config.yaml
positions: "rope"
tie_embeddings: false
parallel_block: false
init: "normal"
init_std_up: 0.0493
beta1: 0.95
grad_clip: 1.0
seq_len: 256
steps: 3109
dataset: "wikipedia_en"
Each number is 128 + 32 x the weight over its row's rms, rounded and kept within 0 to 255. Layers, rows and columns count from 0. Numbers have three digits each. The size before them is the row's rms in percent of the matrix's.

# layer 7 MLP down (transposed), 896x256, rms 0.136, rows 65-119, columns 128-255
101:116161144092181101136124150140101109174139075144118158125141091107148156070137135155125168162123146081126127099175148108168098131111167109136100141112118150106079103130168148116129111149175075086167202133177146153126117131149178172138094095089148143132056211136104095095139103096125079136166147125139150153091117100129176162130144123097142163129178115143165141100087122063183079138089
094:179160163160109066127122144120117085177127116111113150138099166133057134155132138089138135155085129117127115101174153103113149132120126113101135083128114176197108147153103171150161096074185123119127197144145141134135117087155184106107139085176142101124121117183139140164102134131104147100151099170147135155160102112103158121129160172117120159160180179101179160151057109054084158132114
086:121135147129133107107145109147092130134170095149078112197084094144141097154087129153150161073130116166075171139129118131139137144158204100109088152139080129120137109134094113099140143140147167112064080080108131103120109129095150103123145115166047157195154149131129096165192149236181141091151125067127129158102120168152114150126109125141112109191106119090130197109093165140141157131138
102:119182139078132143174111143119064149188147145123148117137130107109149108090168126131078078148155113130084115156128115117183087115137122135112159082136126104128137078134134130128131024148124115169150107069070077124115139123103119153100093091141054139132073181106137066130050104111128139171082229173072150150111132185134125105122139127134123092161064169103120086118140150130147122155161
108:142114173094105089162137097106106133047130126094133145166144074180110095183125156110039098140133057156138151147085110123101093099105147097103093077096164106111107127121054140109208133141086157162091153091055090158139167132110121123150050153158127163152141104150137156152107150142141136108109146095173140142150143143108113112168098070148119156130118124131164169134092120203087108111091
097:128105186135147103119109135137179137141198161124150171086153185087128153160073174137168113116086113082117153119149154192082122185160110075072123158157106119163079177123091077127118136098114207107132102166131135135143099107161235140156113093155153111146131190123107127079082150095109161131144117157098134127170098072098147188101106132100080180139095118172131114104119122189119152110181
094:164159147133113132120110088120112175115136181129199114153158097131105102155146146204030127138115124165163097076097121117120140177106126152060109165075125124173128135105123093118072079092100166083099138136121156163158138117156082123169133102134115112079186122107125180113062176082099166108123173152095108065153145152096152162175151135125169093142192134139229079152124121096061109155124
104:092139135052147145128142113089116155154154122158082187124153144166103148062107131122131063145148126146150118065145170124135125143143102119151111091169137197105093164061129116179143076161131157125178158156117126065137087154143123137178142184184149177153098072155172150108091113098126167121062079038088111116092160153160126084146146209194111146135102146148108110112107103139188163122127
110:118141163139182138129147106157096162127140130174101053086098139178123128121130119100109122114147129099109156082138087155127140097141076097145122113126091118109133125097156135133146050146097092071088116155150113145086124158077116135161146145141161109134220118148120134088068103174158163151111091112091152115113075127107090158147129167160149210092142149045135074137134109102178107199111
103:151141099122147088095135139138091125105106166146117137113081188150129108119137149150078113140157129103137090121156128137113033113107131178158140141152169062094163040151128097118161102112134099073109141113139136143132149137132096081058123172101145130168120133104012129115156168084216114167065066085105156120164107138119107128124069140143116131149133075120127131067124113069146144137072
101:121154129149123083147122161100158111112160122104151146155141123061147139083104126169150197157111141094113186097112158140114169059109210135113082165061108144121134138190191094153108181129110117134125155149220115099146127134135131121129128123153107170084087138103124136115119087078101100130127115140183140120122131106123178190130186125114103091163173213086185149164082149038153117129157
100:101103112098181132142143101165101185137097132158162099160141164109129157124076127097076121163132160098115159142076154107126158121114131141144072117131173139108119194161128121106107097093094157081154161115134095147143077096180066099119180142132141133070133146147150078069143067116087126115132163141121158116109121166120164079117162140177172158131144168117137089199161184126072150178187
097:124138105074074126072155070138096137165167149070134177133108118152119149120155166113142177132177078097120103127124146093151131115073071169116147126094153115170124072075158149113150091146115115111080098133112108098163165088168153216131124157166072122113159141095144154149118126154117171147179110137055080099127101168185114113129081060158185090117136161153187107170151084074081156196177
103:097123125111100143180122133133106104178109109136090167102111160125118166111146178118169117108225096138118056114130145100140142100094140120138138147119136123103139161117133135119121157168152134114145105134106124123102127125091156178121096086091127152091158081123134118134094129106057150089170109150108145094091168126115128126112112170150112160139114098147101118096193135179120161194088
101:065098172133129177116061107147190148091087135132121164176097158160126138158206159152123135136099119126131132124129076086156157159104175138129122127178150138162145007112121065083122203082148125083142122087148161162123117112138113132145135181138107169154123094137177160174164064075086156095122106077082107132112172116144133146107135092129092129144110143100097158167128112139171145109149
097:158122151119147125173135142123143144066128068158084098137138113152111077109092222141114166113116161135117107162146119149140096063089130104144141171141100109085127126197163176119124140096093113136142138132151105104158145129200126127129083173119103104134037062145105113114170146134108139133149120101094127112174140093076166084096111103129218102174133110123203049081086127127094163157078
098:148151082138095113089136103133142106081122187134177120139135065134167111111144130134109118162147093093169124144102187177156049133128135128151137128108091084147117099096138087143096179061194148093119126090135108084176046152132158119150147116114214076110072151097133074084160112113119135118105152101171150139127140150116127122139096079114150163150151107108182125094102125113141136151078
093:164106098101116140061144113170180119086116190123146129145149098110104086142113114141092162127104132172094141180121137170055134113180137094023104155087183118131125153081094075140085092128106187151100095080100131147125118118167090080145164186093105131155059072069131100124167094157181118129121135080160118140133127103137092123114123133130145125117128104095177105121133164101159158172096
093:082101209107202128104125135074154163126155088093065103107166129162160091127095146110116102095146136107121094127116159129164153130107126131162100152109108147087122164184106070136154166128123146172101139152137146140121115133086232102116123074093128145142107105140125111176141202163094086148095084134192095146099141169137177127148082170104131095105142148110160074104078145112162143080123
109:145097114107193053129099150147101168128066138154145070101122108153068116186134095104146177111121129135112131049095125164158119105095124095143159134117092129137150124130121150112132115135094101211155131089150140170057134132144157054065162095090130147118040147092129149078113173115129135141171103117136134117132128124174147097125153064128060159084081133125133137149188152114094107125096
090:097106161142075091120152161160080067138130114134122148057127137133136162129148151121120143127086094103123116099093125116099139103191100120151099138101132155199053144131085140204103185086116174152179130115162110061115139186161171109092153133080154152082145177122064168136115106104192135100167061161133082139154156126087166136130115137109095160170130065136156170082151151112129134111117
106:137128147097179119153142123104136133128124181202107156134112154144131176147143106091136124157116116119109084117123133133105037140193098161145160151138122161091106108182149091113123172120131191101177090127115122137130119109116177151128048126120090165148177140154117163081097184141127128131159126186150115095145107150114163087091146185173187156167136158161090132146138128102118177102111
098:132090168138066145174101085101126128091108148108177096140114153110115073132127131114150123159171168197138063169093171082141184144078169040091145088163108197111163137091138145104123150097110139114109209198092128089186081112087175128150164138135147098182215159151137093077154115107113096084140102118083154147145156106149091145163159130067117089132134084154118188142085123147156133110115
102:130151122174153122171132116117136174139169151223127058084118142066149063128134119117151163118077166106149088092109089079149098139149144117153163151147121144187064158161075149152111089162183090135143157126157161098125148113095093116138124123109041095106184140111065096107171135144157133194153174141120093095117097099080165116131110147174103126101107123113109127153098149149167192100088
103:126165141143098121137127081107087121140097150070148125142162110112098111164137143130105139149164124136108133079085125192098068111145143146178092111129072129170156178153131133159198122200106124160168122081212112180103138119155152160184131208092156078149080119191131092146146144107107142118148138088069113178095114082146133167184153116130154102088093150130078137133137147157115046143085
102:128124045140139133172151065116157087123128132140143154122101102095115123169091084152091121122156129143137164159178171156137148076141115118132161074063133106124154155109130099113109127114191127141114170183111122153178144127161153113174141149175127090138079139109181090147061130128130149128138155160140115184152095143161068139031141123134114163148203111104176123156148125134098127146100
095:179108093094122116100075178207069104097156156113084187096195131115157113153101133118202112158139052173162130126113137140081120095103123088169150149103134143123089095075096119132139172086155104129173110178094136144093157177100164178107121143147132128143148112128074071093140094135138192110144118142113118109141123083183131126126141142194082129187187135116145208103134142181125103120141
100:123191097150146085073029142148100128197135110099108151085126157130090113098195148125148110147128124161132127171174141118078111098135147118100125127085117131116075135158070134150162127132175171133137116135200193110123105130099087123129090143166109078093078111052126135141168122137108156131144087140166138090154155134146047065109089093148112101132118124171146195127119105116123116111104
103:140148154117122072161101150071187107147122123156143135094064129137130158132121076176104154115109131170116110154110138038043149150182111189108135142148122091188189107115132160131164094084116100116155137125116152127088120157140124091043114123113128141177088142139132143154103184137128135186128153077151151168134069119144167141071131112184137148219120152140142106143197097152149113149077
097:071109187140083062082139142145094109138119116108166169104147126151096131171121188161119163144143126073102148127071098094163089160183141106105115159162187118138100067125157081154188110132127168104085135158113166114139104163135210106132163131167153159103104132115070136128118126170173146178141083085172101132163122103122093137142108114131167153130133114139168190117121126106191154110125
107:088104142083118130077113160080131149139056204131162132144111156179110101160155069136127103141156177110172111169135099127135089127089149139145199119131134131103094143106093109120169106169111081183128176115113025108084152117118060169122112113163118108045106168113192088157106063103105134105142146127166162146136114140136149117140078134090103185119100166079099175073146134147160057129148
102:121075116176077170109106146167103129161085166108121101150082149134124110141159156169143162170112103136131142175099131120090150092098167138165175136177120100144134093138101112052134163156146094108148161173134163116106181164140123130112152170159124189122125125143146102146146162141139122064088135129186069118088135063157162148173151079180120160153151151143065173104181153170158130173089
103:153086174135079098116104119080141135120077056144107110136114124117114086135161129116154152159125152142171112095130202135154136169131163182116144114139107123147132093092163161114087181152074178159108116113100100167108124140120117096123207134094128091192185186147125136107119085154086119127136110077105153085107158115127105142079153152149096166101105052055096141103108154156129152083144
105:145123155051151128125116137096079186157154118076135156114188153116127118141095123115119093157091052168125115122204046139168110141055150106127161100084092184138121155203108088118129129115183129190075164163130187136095129145206152178122139182137151168203145140103082099090142100138139130112087162114152093070134147142162146112131117161095124096094102159154117121142159128092110125118180
103:058132158112138155114097152207161120166138065130138165100152127130108119150140144185143158098089180107100157072188099104154113117085138186076160177184207103092102132129147091108081133134197138153126174104145112097138099134154142080139125119146132113122126108133062165105142117100119117111149124123102161110113155152161134138117069127085100129159174159097140135116113119107182124078137
095:138129110097066093163147178147137080122098110129138128164124112126146173143152158139110085173132091120151160151189122136129187099120144129218042114141112151155110102143114156123140194114110091115103065133060151124143174138155152135162159138176161166158165164115136142110120160127083190166118049107124145084134123097156114138129151152118119139134078076112107213131170117097109159111130
102:073076133110148084111103093193126123175148163195107165122154144123103133111121097102106148059224134096130117060135123119142102111156124110114089113147130139160130172112067115169155100143106150133130120089140082123103153174108213129139131117139128134129153161150080107108089100205149149142153114147131063091148124168084130100088080099098155157101149156152119148139141126172142114149153
105:160092112097093159162129186159142138114112145097148117162148131143184185073137097158136120166166122098137101108143119147138135113170116090170105159136090166123112098131137117106132118115211113102132150119098204114157164103083197114092133198110126138173124059142108202095118165148108073132135066131142130171053111097146120130122183126109097104147170061203132186131131157179096106119134
105:113135145083125093168148117112170085130105130131100141170099107120139131131104102130169100131096127154096167068152149106136077081077111124082152099098116103148060092098167124105096152128083142154137158167123136136108087108143137154109058129157100140132150134164072099140096170174052087110156100104106079124096170203084150133097154118139109084128130150148139092122114168126126112146079
100:138079150130222141195091130126142147115184139168137117182144116125125142139114124165158132177096121091066155131115103173178094172137134104113090110213116128116125131132093144125115136169124177095058108159120072168144182163206099113128131099101149066100111156059080104118079170131121179139138148201106110097070190122123081116097150161125113138116116092107140093155091138199105187128080
096:099120138159108049090155102126056116089111157131070152091191167133148177093152123085135153115146086121172122169128134127143134138095165151170110110150145092144137192171093138132163129160171147092140083142122132137117162112161138025172137135139128144112140147204147136073104145140117180149155078117143166134177150127200162120091073165118161157166139144129132209127043147168134129164141
113:121111145116119154085152200107145139120136126134121151103130190148133143119069082121118161072130102104181150124120103122147123195134067121172126114159130188128110086162134070119103183086116202084170147149109112123119132189080177085187168144140104162192097118103131133104161131143147117136093131121143121109116144128127141167107152152183120169147143190129173092124106078111139062138098
104:133115118129038126164130138150174102181130109103166055133143113155174130130134168127063143152122114134129120116045097173111126108112083126161063137109097113185081101137133130148135192096131118139136185151114155129146108167134034129157174137126121116127154155142105126105062125117141085116135166146183156128139123130117165098135127137101198139099103124146090159140126112108149139106112
100:131085137104109160103045092197168120155123087168174116123089113086116097195121096095095174127128134103076104146132151141138167132179136130118135162154122104082078129151094132142149122150088125077147174092119137078140106092175100112156113082134163094147133159127080103089176141162145132138140118099140155088157091116126107160086137175104116100179118102124130106135147172129103141055102
102:126182145154114092183131070150192147106067116150143141076087155128092103163116152107119150119137151146123115140119117110116125146171175147139174115109175113146118143170172112139181129070178165169092106082107153085148124089121119139200129136162157100117155094158140169148137140161157195090125075126164137121138136161182158139121156154105114149127131188085018079167134146131100125069196
107:128093130096175144154118123171215163184148123143120139149109122137200143157088101154187101167129105082113214099141090153202146144129086168164155192134141126155167105115120089157102105111147115139122125129061156123128103153192122130187151134156153108131119129122083088140104120129096097132140074175114120101107118129083170100114138118148104133095139101072119097144178103168140152143117
102:106131135123153125072135091154108098170141093214152104118186103149124095164155186144048145140080102146124153174119146110134119139134075147133116176183145139150126168105117118080163061145124157134137090144138158120144090128095126036070119145184104144170056137106178148112152109095103103101127140187146132139104155136137104099176162116159101174100098137111182146151130113112132140126087
098:116127097108142184114113084130150105124114165198130092168046104104127172170147157119067181160147112119093106074125109197107155124128141124107090119137155099141063156125156107103152137094104168152139139073147138117149132134135109083110117040124110078124110070118042163114174170116092156119136142168132175112118086062066125069103077080121180168122130121124082137172106134126221088091054
102:089161133108173076129135176104139170104139087148107160146127177121129065151100058094102129128130095100173139072142142112160155137141170066098150082136162157199124166159116172136166188136167160111091151130182135147106156198114152171103101104129155154093156112158149211143137169133101158141145107143158108131143166155145142082100114141131113170065131122125197071061122165139101076111137
106:124092156138081091129064139147150147106068094137139162117117082091166061124072136127151117124119100128078126142174141150100128184117134064152160151183123121076113089116119159098144129149153147090102144144133131114138124152151118085169154163111125094141091157124153095044095075157150105134112142126138097146150184113137147055076092136093088159097130126121113098172146092128161129107105
104:113143184189102145176149135058132150132077102109104140111179119126101129121178110107081158150130149064137096169156088081156138103150116190124074134071172088170140103151127076099105112119120157156137205090174157111091117143129140117085134135088099035123111134132108111135143163140083155137151101134157162078142142169055121114122141097102125206121119108119092069082175145169125180144151
103:068131089140167133168169157138143130114134090142125149126106160168104162128127148118160124130148226168189131130106172123056113124104108149115112133093096119182136148081137121147171176115153110170170131201184169128070083121102161196092099119148135103096064153139126154167127130102169139112159125128140122149109100145154140160109104114120146137142143165109131120149119191103134171206187
105:122130172120200174103137094119083124109131115098123080107088132146133197203124125109175116154154108116114118104133117161171162090175223092174167130133171124156077134091077165223144131165156211112130144114119155124118113138105116155160132168143113115122148123106143155116122143094179104115074058088086143144106085115106130110099098093156131055110094154180125147198141117114130126099102
097:094116124156140100116080141141107112140158129136133099111169170114148105096053088107169086202099079094144133075146187136150075134190164109142172167132116117102143146141093089108126108081143151143133149125110158138145175154121155146120128089131135150112134109160119151028108085123055110186117130130092058145141143119087110110109106113142171116220142098103120140124087146080213099084130
098:100068118117111157075159110143091121133112162129155157182140148111201195138060127216170128148105163103116039095127065135088103146108124099141164143160105186090089134139127122152105138101157117143125068141116117148134119144126100138110122144127120125084141178159123124109172147140161136127115150143114124137136047146190149188141102106119080114122130104159162141093079082136145156059111
# layer 7 MLP up, 896x256, rms 0.14, rows 66-119, columns 128-255
097:136023135113102130179106188138196144081168102135171133107095160138101098075172138091120131125129147176150163099127136144126153141099085144133073167145071187091086187119105124143158162107121129087167116125104094146134156172072049104111162092136117153114116149184108179123143118106097192146161166094104118104121146097148122137152159093124145099181199144129142145097075137111124123173090
112:105188120141131116129128125121133151163152123087164067095126152065162139124102157125203153181121176077140120144113152116146135140116134168146105152139125168115111110179129182148128166123105096091046116152117067116106138172101119177172135152087163106080195096153144156143166163127144142155072137109161114114157101128174140123116162139114076175088160113124091081146148110088132120168087
118:152068117101156080088106109189182171085135080172114122104059102163137185069116129060171168107115144110142120146097107148198177105142152151177080141119108152189085133176122125168100178104143159166149128131114091133081158138126062175139095152116142102183094126118099105116124113163126129105132117158123138153136095152105145130125156138141132186107147207153097186102096161136071088148162
099:051156140080170121066079170129137101164133154056127116125181124075170183159100100116089097150096145078143093081134121123114128120159148125134136127162120096144117193095121145120127123107108177103113178118078124130113109134095099138123120138107181087139143166117133179125099111154115115175165072181073127133096087083089106169139177095107092139134144144107181102067112165114143137139160
095:132119097104138110183120146128124116107086089118081154150083051154086155142123127130132157140128193126116124111161125171104103129139144103168172177164183126075153110164094137135090159072152071124124205081163103174115125143137108139108091128062140149104095114125146166164188113068128108100161104109188097082088125081108142139080102140108151059156114182107149130172158129101136043123181
098:122105065106124116104140168124145100144179124112169159071154155118074135159120099092168131161124100155144163112139093117106178147108092110169137098109166145113130086163154137167185167135179108172099132117118129103059130102129164171156130123179126087148070131134167118140194117109139098111109139061190135124085121155130190133111060134100113188133134104161123191099143182091158097107108
101:116161159188185117139108094165102100087131049128148108167079050125163106159112115127148144160200155119128153093165126142143188131109105123114120145066098107114142120144100128065135103129160144139109035115146137111127130112138124083107159184089103137133143177132166069094123140134135072163106082112053119119114082174158118124092145132126144135078155152086123135120093143105115116185146
113:030183122105097138104121128161183148137103115111157157157137185125070168136150067069115145145146207178104142156130107121116148137120110168174107117099139097118177129171133165144100146120111116105155125146136184133134142143102183147165129127136079133131130144180140122174195073125031114106114166137107139109161110110093162125075123132147149116074074172176146081158109145128156070122154
098:157108126151158153138116133159138156091154089075176106138120086069110121133128101108117072093165126129121116098135117133062136159113113065143163170164068133133137155145118135071092163139088102105109104168132124167136112136079165085197111195151121097096106081090096111092142155120086151119086110127102122118141110132061137147121144110176114124122123145136127150143155138129081143120142
104:191112142088091153118081186108057209039117146196176158150168134174185115100118095087140143153103058093125124117115128105117100159139090143138131137132122074144128117138169150149120134130106112108085098145174081108162133125103149150146137107158014107106130139089134181135113123112152119054121116127128097152129148126153097191160158091097209125094124127114069144093079139118150120100117
098:131063075130140188154092086101125164087180141155085082103119183144061094132148153164132115125210082202138144130121087086115107185122129087130136117126110134154098087119098111118131144118157124179154189121129108128129135169071068202123085118104079120155072145124151183112103162146146156090165134122156128128124174130142164110106137125105130088190146089134100110044120130140194127133079
097:141116173155128164128160089114121148114124161111099117199146091085128098118069094156089087143079082172121079138163095152080176132137088137100152125113192137094117095164117125167177127088113097131107117070086090120103140138115075138057098142066157141111147113183158135079074145140172116083138109128137120151128100102207181135123126128123168111140121145127106128093107135151179096140173
100:153159097131119183089140091140126151134157037168124145115130136097141124177168104117125074101057144152159106033113123117159161115123088131142155096078093195131146111164120101091099084117196144164091116132098104155107173052141131100179114135131109092127081172109088059128141085133143154071094134134104101175109094130150132124133125078089172158129092098161078115192107147080139132100145
096:118133138156145139190134123195113157118071168154207078100121132080084115114075148124156104166189145129174129121104135214111118107127141068135138170141133104128165166139143132142147117124148105164104207134099154151151110094084066148144155217169110149084139142105124180078140144143085097166085090131125100111163143085128154135108114125169167205131118075199100085086114116078127104064151
098:116172103144125126081190138160108116041123100106148182098155152141167102096121179091120148096138166117085123147125117153137128121145155117119156104168105151091072163144153154125147140085104107111101141115141104136135106104121139137160152122122088175061138129179149088118193178158180077127168111109117155125143142179169205166156075132159099182157040172127116138113069185121191147100121
095:116132134119129134145144090084170139123151105175123104068121163182076156128116090129090124138127109123110027138107159128137099141090103173149104151170159139113098074088103096049151137100152087176116075098093148097147195159108090168159096105083133089126124162130109221151123095080157144145129106076048113150157146080041112113164124105148125110108148145100127133122144156121138163172169
092:135114163159171181139157082117147136129164105140162129066103079171077116142158178154094152175145119156159134126113163152079134184070153128123145206158158111081160090123116096131151148079186109142144170156125154118084099202119141142142126077126139156163095143091145117123155170139167126115136142114128136134145123107164099098166150174171177111094174130076067113179120095091146094141161
100:073106101119112128076115101138095111122179161134155154187054108200108172126152122128102148102149117118097085099081111134100165134151122167141108093167146119175113121069172157162124107168132105099121071186153129122181117187085177126107089168104151089104137148070118187153138139032170095118128085187155086186125199138158142163115134115139137137166117144104124107172120116066131119135115
102:146095144158101220138151166202157133142123091137143095081128093118142132082083144146145154125170114135110132187114173082195133119187151126094188108087120135121106116090099125129058115094152119114142076143190114232099146124162148125086123144145074095086122141151154159159077155085135156103095117125142215106115157158099138083105161143126139149111153131196142091174111075115120138103129
101:157147108114155110105173112145178130160144064126125088053097127107199109186123108133179131113133140067117110126126153122108127103080109132136103205112085185131179150133175096117160169077128157145122100152158132153150117141179120181178142176143131087133147106087107139150097141120079093152073147103095137128106154187135043082123088172117098128100165129225079102123107155125143102199141
104:109167122127179120168117068106197144095152087159129155104204154135146126158119119173154094162160125138113165171172073148172125120138155167160160088146116122172195179097117089125133111147132150104126156090128106140153166156115123160133145115148092113012150141122137126185177143180153138101132134132128092106123139120115149102112071151160126153161127081089127114151155212070146113145132
098:075126141172156131106115135119190131113141105150141103119140149111137094087135086165135112094097099182135120150133093146151104164117147142125147154135120127138107161181114163162132171171092165135148153124102175122085116214109110162147124156162086116081113119128124116060049150150090136073136135151140154063195135097139113110172223115190167166117133111112131150154122182107108062088132
093:176065091065116141093119147075085101100115153115154177158127146146159087120100155125159157068148185147107116116167098109123111083143163140106156149169149092107183099136113148159122125134142124162129096086110116103092087147089115129113083166111178120110113165079130164199147137139160127094116126137096106122165111093113078155174100166080081130182124134182144115127147131141137099156131
092:111081099126137100075131129099172116134111201179128108071146098125124134089192176095140173167054131110131147149078139174111115188143128058163087144146100165082106093145074156048150095188139152113126149095118156101118056088186157148149161116146073130155176113150100113094106065123087119139178089098125051103159189145113105116122191191119116160174120130140178143143117104118154128099129
104:167106136221133076106089138146123144124184111153126122136130128154136136108152149129098150153122130076136132162119150155104200166146134144129128134161156135104105074118160215147116138166114158142146080143151130143137146090159101133078099119080123111148185169180117182145198168120057123125104170134153114124141171141089103111163119187086100120094089113148162139088062118130132148060176
094:136131178139132120136220065116116091112140128112156109182115076092118131115125143135129140161095101117084130154116174107111127160076107139108158097074101052129120103165086173162115090089159066100048166085178113137100145140143069122097046158099170119180133128116130172151114151121120130161168142155146173155137141153122106138104097158128131141110153101092187097141164084208144142141150
103:116120141113089140145110126184153096158096220115090172115152100128137119172159076097146046158110095154139085062129132117151112143171116109202115110120136121196167104139085143117134133140173170108125174139140116147140053102126141199102100112164164129140169149148151146132130126139112140185109075114146122104145128137096089136179234145091200109152179128132060083108123140150075181085089
100:139098106125162082206112110108151181100161109145108091100108171124121199134166147114131127175108073152128146128093143096086111141140155159120116120122081154181153147166068108065081052169165100122122137112146095112117115123114140151107180113146112099151061115165128073142105147132116090124143110002112099101145165134098085174145130151154109149161120095138135090133114129122134087138148
094:161145096162134172102152155137120169148175061143128145109154145111109119138113104116121151127122120124149066111136186159056129135121181146188160119095105096117151132132125177140128052103195120141162180118098082082129076150144148130130109077107144093105083151152160099123118125130136171164115107075113225128133096177115065133172122115138098110122153167087134069158102148108158166116152
097:143089118140170081126087127128106171080116127146096091083137141130138173091148115098178120140111144208106082081183152135153064109094139097134135169136134109142149098085148133127174087161141120153103117132104214123192082179122126104152112189137106103130149081142073118137145097113220100106138184074107112144075141130159152134102165127156163119140137139141138096205166141104170161024125
097:145088174132150191136146090140053106113138095179112168153106112104129130121152116098170102147044083159138164084122171080088100106113120140094164135175152103072102153119115121130093120152142147095095154104142111147087103156162135085106176168114132149117132164163075128112128101135109168140146123073140120076098141152148145141137125188158115155117138193165175136115159176181164155130154
098:116152143126113110140101109098114105125162160144094103116094037150135167146094097160153122183209110161127127128121103142107162189086122112156122121081166170153147114144169139119121106157071160090128189088172117161131142106118143170149147146164173097115156131076145169107133187160168140101094236092114095101099080079111177112105070108162122134123102113128107078149104176102135149174134
104:123154143136098162115150134121092103168090117120180139097100088123069106147064146140155135123100180117117136122160138144107121150127154108163111118112136124141075141134149122170132090146053130041088174109187139141149102089168136097114176135102190137107164101187120169155057166121120127145139175115117118011123144143092171096153152151145143129131090184161115170110090191141067147100132
099:094129176091185132123164176097093131165141095121110101084136153117142148144146111094174144123170160167105078163103117142136148166217130067192103106118128074075152121086159095185105146078108138122173138169150145178155105184103139166148094112116075137165175130146192100154115133150088198146124145156121104187119162055084139133126120106124162125091136110152135101131145141031059130131151
101:121141139096160157128141127117142151122127106196112141058129111126133117132105144087128043135133145099149104163108125047166067058156160128154105126162153121140086097112182145101141136133119112167150162132087110183127153128115124188122132142113113040094076109053115136164137090131117084165169127159104104074117153147150129089182112147158133119113145170130160111078165069170133061150104
094:139140125129154119173079134128112081103106131088128150122151099112115181148087125115146126109093098121164115153093183129179062091101114119085144065144111157136111086157183128162118104118135172185131134098103098167121078120124117171111177104183152181175129151114093174084057088097127136170131109185139099168080111121186126096120121147119108135109134145160158142134136174138152101121222
100:144177114116145117112075161105107085133182052175113147079156210135148068107090164125139066128107084140112163180097077124139151183177205151154126112110152161117131153134090143129094162132104123125123176141133123090106133107178075114098135146130103138105165131101158136122145141101164168143132125142124151117114180149138082130182148179092156103132109109167112131119161091085113107103030
097:075157135161115162162072157105139121175145153141157185127127149153163170114128085099131085130046213225131129088125145128140068097131120186111141084161188149144133117104235153182133110134098120119154164137176110113183119129102133099090114103153110096124139147144114110080185138173179162134106095091187103109144098090137135096104132057113112140096150207139153111139125079086125135127082
097:128097121112180151202104152158118143096133111107128145132159127119096152179146108113141114095128178102101098112115124145102113107137119151213125161142167131164124088141125151122148118142130080126160072175149068135133137138182093183190089122164092128120146100120177126160103155130059122111125129152157195127170184173077123132152141129123167069113139115112125095192101214156184158125183
107:130150098125118079164122186121160092172148129124093155136199090156103117125126055105120110104062095107144148175132128133100099140084115079203063100093083141107162124058110162094140092124137059144104183181111157166110151123239103163225130110162161150097130088154100111093091131055173115067156138107176158130103170111136131178113117094148122126108121101168160082160105126128157155103096
100:137152126149115143143131102090078138100155205159112081085115087139093172156083150148129104057144136134119150134070121169126122152137138058117106194234179084141129135173085133151120092186142095121111115163074180124102101114169087139087169153074096098139141087197115112189110079120133135154171052114147114116126172121170176145111153162162056097088107144153140164126153158093100115111135
097:049157170099113154025134102082062143138141173108112132113155157113171122118115121111124196110088166121199070158134158141149124168054094130132151095137112068105126132172136142126182134159149068113173136085120174135120125113164120144110136143103132119120154194084129181165148135105088142111148094133136072185089112126152149142133081155081150071134073095068124118080139150211083089138209
099:127152071088136135158153174132173127085115132082148112162142117101164072159141100164151121152117087113098119140070142124118079182090151095184156166109103123085156161089145118123153130119122085140112171178140156172090165143107191142153134214135104155120092122137091168179116071128156178064112185124121154131091183113128134144122105147140130134126084124152099133228122127125126109120100
099:136085037134228143152137118134131175119125155169126087163107150081089109092117162112138156135137067064075174123125114096127105079144112098130157150154104160131146178146088092098172108128127099145108142115176175159228184149127166154155150168105130167152100105151227117098131134135116137146049156154153102116072145092128130134133150138159112187118089089106170142132166179121084120125174
100:124104044194148187123177054102115132156149139159168097146110104112113092116110155106134170121185110097144151079157099162083092128074165123112116136181121145205151161105138159084107132144147116086095134147117186163140176102193102113155108171127113139132082147118141136109094120109140176163154112133206110127122089203111146125147099159104151159129148098131072147210133114091106115137137
097:138125169126159182140100124145123088086098105116075131130140128115119119081063111174178154141059119112171140097103109119139126141106177101138105093101092170159087109092160116133194144126082050087133165115132115114113107121112137094109126118184146112160146164169199111125070177096150157097131134165141130142116143180074120131147106115070167130093131168100104124132144125121106125168123
098:062080124107138143152112143114109192159097112171168118122137150143100104091096099167142169108126146115165143141141110101076107129145101079147133148084108135105138103149114125082140154137175102211173141137114097098131156109083122092140144174078153122127140160087158092107121143167169125144066169089084138154133175080106100113122214194115074175121142131166189125155155085129123148155140
096:153192138188158154137148123085061101122098113158163078131122043142108110122147100149119011126132142112084114081105141118187162120117161112147146126081144151157045119077187166141163047112142144131100220166154121137131116078109175121112140118101137098114136164071093142122106163154198137082052107157135118098197168135100162088116166113029195166152129097129139153113141122111118027120163
098:120057138076107127137130045114133114190137141103151096122112136126152115124157101168092127114135150172100119130135096110118128207100096102117155114130095126137166146128083152178102171050141149115094147118123111141100110071163113125168080156133172148221132096158113132118089120116076138155183128138126076115121113126116143097147106121119094186120120100121112107219154134183153080108058
095:106125094107107078100132095135092106161128063132091131131068094155132097093109131055129098149093152097140129137127157139155111192098116093152150208053184132138170127132089148104126125178084093097107098155113124187149112119162144092177167088086113176100133123118118156066164091104173162170117142084144084115106100142098177106165100124181123089120162169131186090164082159117092042163168
095:093098074134151107127124089163128153096119103121155161117076098105152145159099078131135095132075150144119116135083076181143144179156102108178166110121124161045115109169200103145099055140160110147136143139103128124121140148194119129148137102177119128179117162108131097112165048160133080086068175063172180099122113136098089122180153150092111176060116187129152089117084168131160062141127
111:099074176188108180087131109125173150137153114143061142102094132105160089181116091133178143131131123128098119188128153122141093196150096173175155121112116123164149118109145101061139114122053139133119143098112142153158129146100084091175109104169078145137109131133121164135184163076095183078142111116059148170083104083140126162149156126112075095158110151130161139133130122105152117105154
092:079162121132105147084139142111093148125108187077156139121118137124151146040146178153171130181147166132143074126130107099085170111108045083159136110093136176156117096228169196106117090131099147139112065126095116073106052147185171089085132167113088091126159147143096143110113168101131139070149119141128125168125123126159091103103153172221120130123097131125145058158149116100143092133113
097:095145081159107123174079144089159105188170110154144081107132116118139099046129102067082123133136165094079155100111119136138134077104136103114214101095091052163192164161112179092116146055152114148118092064131112138106102081138117092149133162109166130138187168103105096117055144154119134148130144111165123133111186130095118148135141098203082106153144142119104103146112131091126084167170